Each number is 500 + 25 x the weight over the matrix's rms, rounded and kept within 0 to 999. Layers, rows and columns count from 0. Numbers have three digits each.

# down: layer 9 MLP down (transposed), 768x320, rms 0.0369, rows 610-635, columns 160-239
# gate: layer 9 MLP gate, 768x320, rms 0.0412, rows 611-635, columns 160-239
# up: layer 9 MLP up, 768x320, rms 0.0397, rows 611-635, columns 160-239
down610:474496523557566484508492466464488495494480481538429506539592484485517543537550468454516479499507519482524523504534526516505534526518548516447519500538495491490523523503518519546508510475515499547458484515530526454463519472489488457501474521
gate611:532503488520514530466469486478544505523524528514516481519482511509473496509515485513489490512507507503490506524498483505493517499459543479471502472498504510517521489522484477500492523512508535508479491506501471519491496512558507458518492515
up611:528488517502481487519504469503461510490456492475498530507508473460526498481422520488497507498485515492506458460498491514455535510504523515541538522482553566486530483490475490503567476498567490501496493553514490537472528484509501481512469527
down611:469488525511505468475491467493521558517484491519414460474475490464489499486487522517470526501500547498476484515504491531505488522574520516458479504486505535478462543517529521494510478478522516476538488478484517514528483531501521497469488538
gate612:493486479468502485502471500504486521493522468512480488508479481437472529520513505509461492531502518501500504540511484503505511502486489551521504549504526456538474533496467460510481490505508501492504485481477464498482513501543505474505491514
up612:504480514514520515472494509452488503506486497458521508522486547491492475463477501518523473499511493494509506477482516512514507535505478472476469529521502492462523515490524520474481491488523500481521541522463506549488499491495467487468488511
down612:479535531551477504508510497472481476511512548492494498507499514527498551509475492491517499548478519503510521449490469471488506475456453524497476557522502493523484493495520473523528476497501483542499511534486497458496466523485527459479526546
gate613:482514525527466544468468503526502477498495491510484514499497478480503524480412510462460513481504506449497509522498516498511495522514519523512531478533511508520477518533537454499510514484488533466485508526458522526461545485487490515498542499
up613:501488497490535526445502500520481481483560500507507483501477479488489464485498490527487473502429508490511543460469499502536507555500496508553478495490474488512503489496481528532451487481475518520450507473541494497501500500530524479469488469
down613:496507481521511547515519487472523482490521483481489488518493470463492460500492507497525509478512530523507508543487450515498497479477491510480492492524482519466488517508555490494486507510481470520545534517535494512475490501486538486540484507
gate614:463523493522480530477507448472500494535483512513477500503493471486525504470512516549503488535510469526508567501493501505504494438497475536484523515480480451495501511520523504498489485494516491470544523533498521488526517503520515521515497441
up614:488509541498500500458528452458501498532514503488495504512483490508487487479526497483470488535533494530514543472488506518497518478499475496509489515471492483467531472493500518468511502464480475491542514490489524498491480486518494520543519478
down614:502513525539514507498485496515511449508503497480545503489525519484522476524525485465468486482521434529523499471539537523478497493488500484484496490518508528471486477473479503502498523470518463496480533479518501463504511505530523488534482517
gate615:488493527477558490499495494526494476528506467513523534506503481484500548483506540482475509516515519505535515504481519526519488498474465523569535519510479520496423511545462483523500444507545516497502494505526529496505485507543530450517532507
up615:485500527507484503548478517495517488523467494527504517527507482539508556478501486488520519492470490520501474454503491508507491517487502463532532515524511495509468450482465467531505465494501471539425520504483463497522490510497476484461544480
down615:532519493477465488496528540494476505443525546516501464535512431490532449504474472526511513498492491472509486489479491489463499473494500444513496549509484496515507534493502527469525501485474493530511504482524492513499517504490445494539499531
gate616:510493543492531525487489513467537515452459511485506507504487488461473484515456484427491528496487445498499507567487490472489474451487520540512470480444498486512516513491511491521520479510463518514515459464506513498493493481505493494500492494
up616:497480500474493529526499487478532507506511471500493430493502508535467441542535501536486517481463476520518510482518527473509535523505523475537429514527524515482496528464475469518503528529512515504513497499495515510505476474502513521474490519
down616:492490462482517515483486499521507528536506517510502525471497544489490469436535447504407495495496482517502525484410518500501501495503526525518492455511473537508485532480488522531447486465508528462477527529514493502517492534492508462488501483
gate617:482501497520494525490520531496473484493493476473506503506530502479492510489449510465550557491538531463461503510499466499561465508456489520500517537504470491501477510503478494457462484516509563471492499509550515559501501477470500539537490502
up617:511492520523516537493482496450514486533520461479525458471487463485525443473513487488468536497518493481494502534508471559480469554500496511521502513492501499533515500435477478478546490486531512492498508505498506503536508459469482502490481528
down617:484486497515465525504478464520481529531454513494483490498479503488483514503501489509499524520514543450498501496445480524521514545509483524491498492520489529463492514466512523463528521549527518490496496525470490508518521515494536509465519478
gate618:485499506526515524534471474450512559498463508508492479507541488489496536515513508495454511482517481447508529497533488493534496477534521483478503530522483505475471493497532444536522497549542495512466463473471492494523481439509498516480552523
up618:497512518499543486491457525509522488522497448465522512520504516516517472498465535488449565485468529520515513530519487507478503500471496487482514497515508494519485556477524527490564504485473545547500509518512479486526464477498482503521485493
down618:517475487531453486516472496500536488493479510478503504491480520520551500480521501473468506495501467439563501527484476474483523492475519478502509479510494437521476479478510499470507502510471529491463511515492534496532497488523532498510498460
gate619:503490495468518484501524486467501548528522493477496519535471501466540555452502489491496506491498503500493489501517481502480512506479477517517503530483506526504496498523514507533534497474516469503498484506486515506490503504548509520526500533
up619:476488458520526473538511464492486494492491515492497511523480502484492533511540511483458502469484460506492463505524495540470527507468492475510499518521467560524491492495486532522524464486518439505520502485518472501518520490514497485493495523
down619:483468456521496474518522543507512503510495482478531522496507535476474529479523503513474486498503464534493488500527503528479516476516546457505529542534493510516486467473477471485502509517492471453471490497488469465536517501504468497477483504
gate620:486482492475494483519503498516530533566550490451480503497471539467535515489502490489526563479511531510417455506524514455505499477486514488507475524475488489499483479436484492471456488557533477486557495522453475520528514473526478516508508508
up620:520490489499533498501459523488520478474521492505472509502477497529480458478436519515512490515506451530550490478501505498448505474519464488497465512496511554511498458524509487497492485461500508521490531506499486505485498512514574528553489489
down620:471480481514510491477457510481500513499547486488543526539471500514480478486478496509490472496494457536509534492519502505502491481510480463455524504543484502453486486515535490465487544506464486499471465477504493514480498468453483477541506503
gate621:492468512484502497515462493458481522535474502490503493488519506472464474523468507506500494480539544496533522520510484478492505515508503506492535501480492455506506515518484477528489514526474465485501511543525484502516517433492513495513527501
up621:510493490484500465513519503452504536473502494476483490492522516546503487506490513519482537512455567489490460486515526499473479495505504506494492530513498489522485520517454523542469479525506519490455484492494511474498470502493570494531544478
down621:540456515527509509475519505518479488527500494506564493467471504457485513503446507494481516493537515507486519521495486465493538531505518540546508526549519475490525507487475491542440486475505546490479525457509530500486499525489494484503481469
gate622:535497489510524522531475524511478545475483539444456512502510496470531516531514504505472541534473530498492521469484562540508496475478519484500475523490489522442477510495539508541479503550554462525518473497488460519528513516517560508470468529
up622:460471526519461511523548511539523493499483550499493491524457516509531513464502484551503527528474537507506511534500513462534455495473486450539518503502533515488491493481516509497526558526471489539462489543497518498499452521496473548528502506
down622:481483492506517499473526479505481553500528546480558492472444478465534499477502506478563499518481508456535516475532530497533490527500492495565477484503504513491519521495537473479524561547509503531502540482517538467483483448479502503485467426
gate623:506495529505517526511475497484487529471522502521471482522512502514462485492466471480537476511530497516478531508493482536508477500493524506477483543493517510503513478489516478450518513514510492476535500479495500505492452509520502489473482510
up623:480488532514524493497533489508464483477477480504486442495482514504491499518528488500491485455464532491502464526547545505498466494526472507526483472532495479492504496526529472557495499482544498516535493522492510519488550528480516494481522500
down623:487485513460447454525445462511484475507495497454487517552526531516510415452502520522519444527491515529525489495498479492492521496480498511510522501478470484505515476477504522498472486484476480506465458477528513474538478474480538460495491505
gate624:518530562479527467497513457496486539548526456535497479515484531500482508500500534533500490511489507501488506522482521495504488472481459514481547528487461478513495487477502531505491523520502448532508483502513462459436490516484544459504498492
up624:468475518517465510493497468482539512535525520466511526517553534532508578514505530499473493502487548525472494512529493513499506456474468536498519486502503533556468506488510516477544492519518476480530498460476494509465468526459518485495533485
down624:490512515539516489486480509485537446561457520490506505543492511498551504494467519468499518497485467517537486520513507537508509519475450493476506490495522526498508493472483489446533458474497482494509520487486479517551471491520500525482517466
gate625:467515529500487483492547516538524486454474547514485469487483477489482508471471510531512539483508459503525461474498489487572551504524495524500518538467512485489500530501467433487518463491506506491483530493493483474501527531485472466514492537
up625:501532500513482536522492493489470518481508484499535495547508508504507507491503559475477507508511474527493555471501502519497472483480521475549488516506489531493501501502496430496483519541461483506475517521509501474489517490519506503463495469
down625:542508513497526517487480521506525482542461561505547497554493478505520493506541471525512493540514518574515438481531526496475479517469469541480506526557509508511507489535511506512455497485445461451517499493508463491501480529472488510484506531
gate626:496528511520511512512507467506505492472499499513488473520508498478529528468460520514524490511534524504492550485526523464498502487506506430498487500465526552521546570475503522478532531528496466488528507508478515532485515490463502518511488488
up626:535511522502495532531520486513510508519492496468506523515470509477485471507486475488479525520468513471503466507482504523486500513516477508514497533515451490470502483534508469531506486482555488543534520527523489471522472483533510489501492476
down626:491519476492508542520466511528461563520510473494512481487512499495508489453511483466474499479490506478495444498511489490483498526514495499509486464512503520477520472495507492507525530521468496489539506507491496521511472469517527511516443466
gate627:510531510469528476512519453506463530545484459414484489523474515467525511503490502507479503475498486487492440548483504478513460505459504497497523525476511567496525490511512484454500488509467486461459497561503479511493550509485530519529493504
up627:501534515511464475500511510576502500494511515462510501500500555496497466493501506517494462501529516528495505505472521472488497512507548535541504553515514461517505507529470492488442477542471528528533546478496492509542477475529448521470481499
down627:482461525508517508517518489562512483502530498447504510512505472515485484528501483499497527498507546480509504514453503511465457500458517507494507501548518447512539549516513471523527489471540544491503523502519446477550503499504461509516515499
gate628:500505521501513465477472509486523457498524561511520512517510535497537498447466508463513503486499531528441553488483441490477499514466539484498482489494473528528480500431511468450485519462507502516531479508524523487493526456451511469490483533
up628:469500523475505486477522533501494483502503481438465487481552479508500527485472519474496477499463507496532459464495514547469491496504524460532513500512495470507475525529530476489501523467515483526462520457523515485495489497483508564473493470
down628:492477510523529484463492489473497501491526492523471499477471533505516495476501511489486497516496482477499516492511526563495526498469555479545452513516507501498506514500469476467545527467527458520454456531490503488495519524494497497505444503
gate629:510530447470479485483484510504512514465461558513498483513507501482510526493414529485480529533494497438469498502500509492575490512550505495487470498461463514555492491513528507511472540490501485482475470454535519451547517475529467491493543485
up629:438534490534446490504499518484498494478503527512506493524522468587482503500489488496461545501468444520522491499520500506495481468477527513518516524510475536483525528465478468487519503434491512458451533505528528524477469499553505520455530553
down629:501491497531546538504450546491531510496463528532522512544502488515510541499442542522489524518498470502476504485507494523530504545471504504516474491510453543497493505483512519490554530473459519501499554502527500503519456514517490497514526518
gate630:508482500493461475454510524478444492512508495507485473484487560483519486473525491459517488480511489460538556509514463485500493474442500514480540472514509493551504476484485494479553469515491480519479461475511469531465482515485498568529527490
up630:496515516471490508511508501489475504493463521563498524508437490512508490537488488518491504510520562520519431498504491507479443512491451529478498500499464481479500494502519477469487574492471498459512489489512513491492442482508489491491527484
down630:515512498469492520503517538509514532489527531529528493517468470442522514521553502486559474500521496482494530522478492494446498481533495525524535489471478503488509458537466492520490572521532462514524491468477501532486506516528517510517492507
gate631:483521491514485526504513531532481486514523491509474487485483511509510515489443506508513497525492513475550482526530519446486455483498485481470492500478520491512455521498472517502518493529477528444466551509544502493514515515515512514500485491
up631:507430481495496499476508540530521513503466527534485473492504491488519499500462492498479469480474529456504474493482491536513466511491490527494515487498484503521468497514500513498488457493507449517476485479526456500486533529505524518452440477
down631:498540546499459530533498476501471525543501558485474494515476515490510526499546526488520481497499498491496495495538518514534527515512530497529499499496497512484482510499512515493467499535502458515547531525492517486532490504472501526507474496
gate632:514544503496493494488510478472469513429451446517490524479526494498480502504450496475475505505495522515514544492508506475525504524502500462513472503539502493523519513537572526468529522466505503509532445513518500504494488498515482473514471527
up632:490486446471470445472473495504524500446517503508485502500507488509537494490493474536486533496548500505527448507510488497480486519535490496490562485474525521522485521484516510524474481468532505518477492505466468484508527503482525446460509534
down632:501487512477491500472529482512495504480490520478538558530469524484443482526511496495485533491495515510487473484493479505552507508504504522527520493489572527528506499462535466550516507498530536463480533489535491499516495491481511512465485520
gate633:491523464490498520477494505541501540508481533502516507496535513493526539471511485429541485479449536516488519505485492513542481475504522498483498482492516460544520502507526516467500480488512494486477484530530467487501500489500498492489481491
up633:507493496442491511535506511457519504473474473486493508556481497527505491480474464470495491516504479523490501503486523496532537509529501533490472530507473478537482491551482462454476502504497517526467541492497500481499490478478503490439543553
down633:468491516495484503504495457492537473462466517492467498437504512469507485504585472502496508506533502481464477526454480493505499520479514511502516512505475542484507462485512497487499481451546462520475510501496513527503503502499492522544486436
gate634:475536481484508530434466483470467497495529492506514472513470500501545532557570501503531474475516525497480519483522509525543504513469472543502515504481489541439483515489500500553470554521506466508508492505488512486565491536495510498510549493
up634:507539464478465505473522482492440524499496502457500454456480479522498513515492530482518540484503492484432534449463506518504469513494478490491529501477518489509491507494485486478468443520520526500502467543468513493510515501518506529487514496
down634:497496510472477496462509544539496496494501471487478476523488513512489495504494499534505499465523510552440481528474489486479527475510480467509554489504540506462508474503479495457462473500482504484506477534530531550476494475512518527534521468
gate635:438509518477462472524452517498540519521520499527494458508514492496483485525500488477529540545522506457518476536481524470483470470489502523469502497480471503518515524506495467545492527504503490482478481497480527497492464472503532504488510514
up635:479446442496497466483483491491514491523519470526499462517558476490508499497521457497528522539515488481516477524510483492463488461502500516494487463471450505519548478448509500498486501525499449500477490497513492490492446469524514505463486464
down635:539472472504501479492499499504484486524510518514544518516567504482485517498515510474555484512526446523497519521526474525490513507452523507501466484515494501496533504489509485470533494514533464510530498529538502498476463490491474491464497504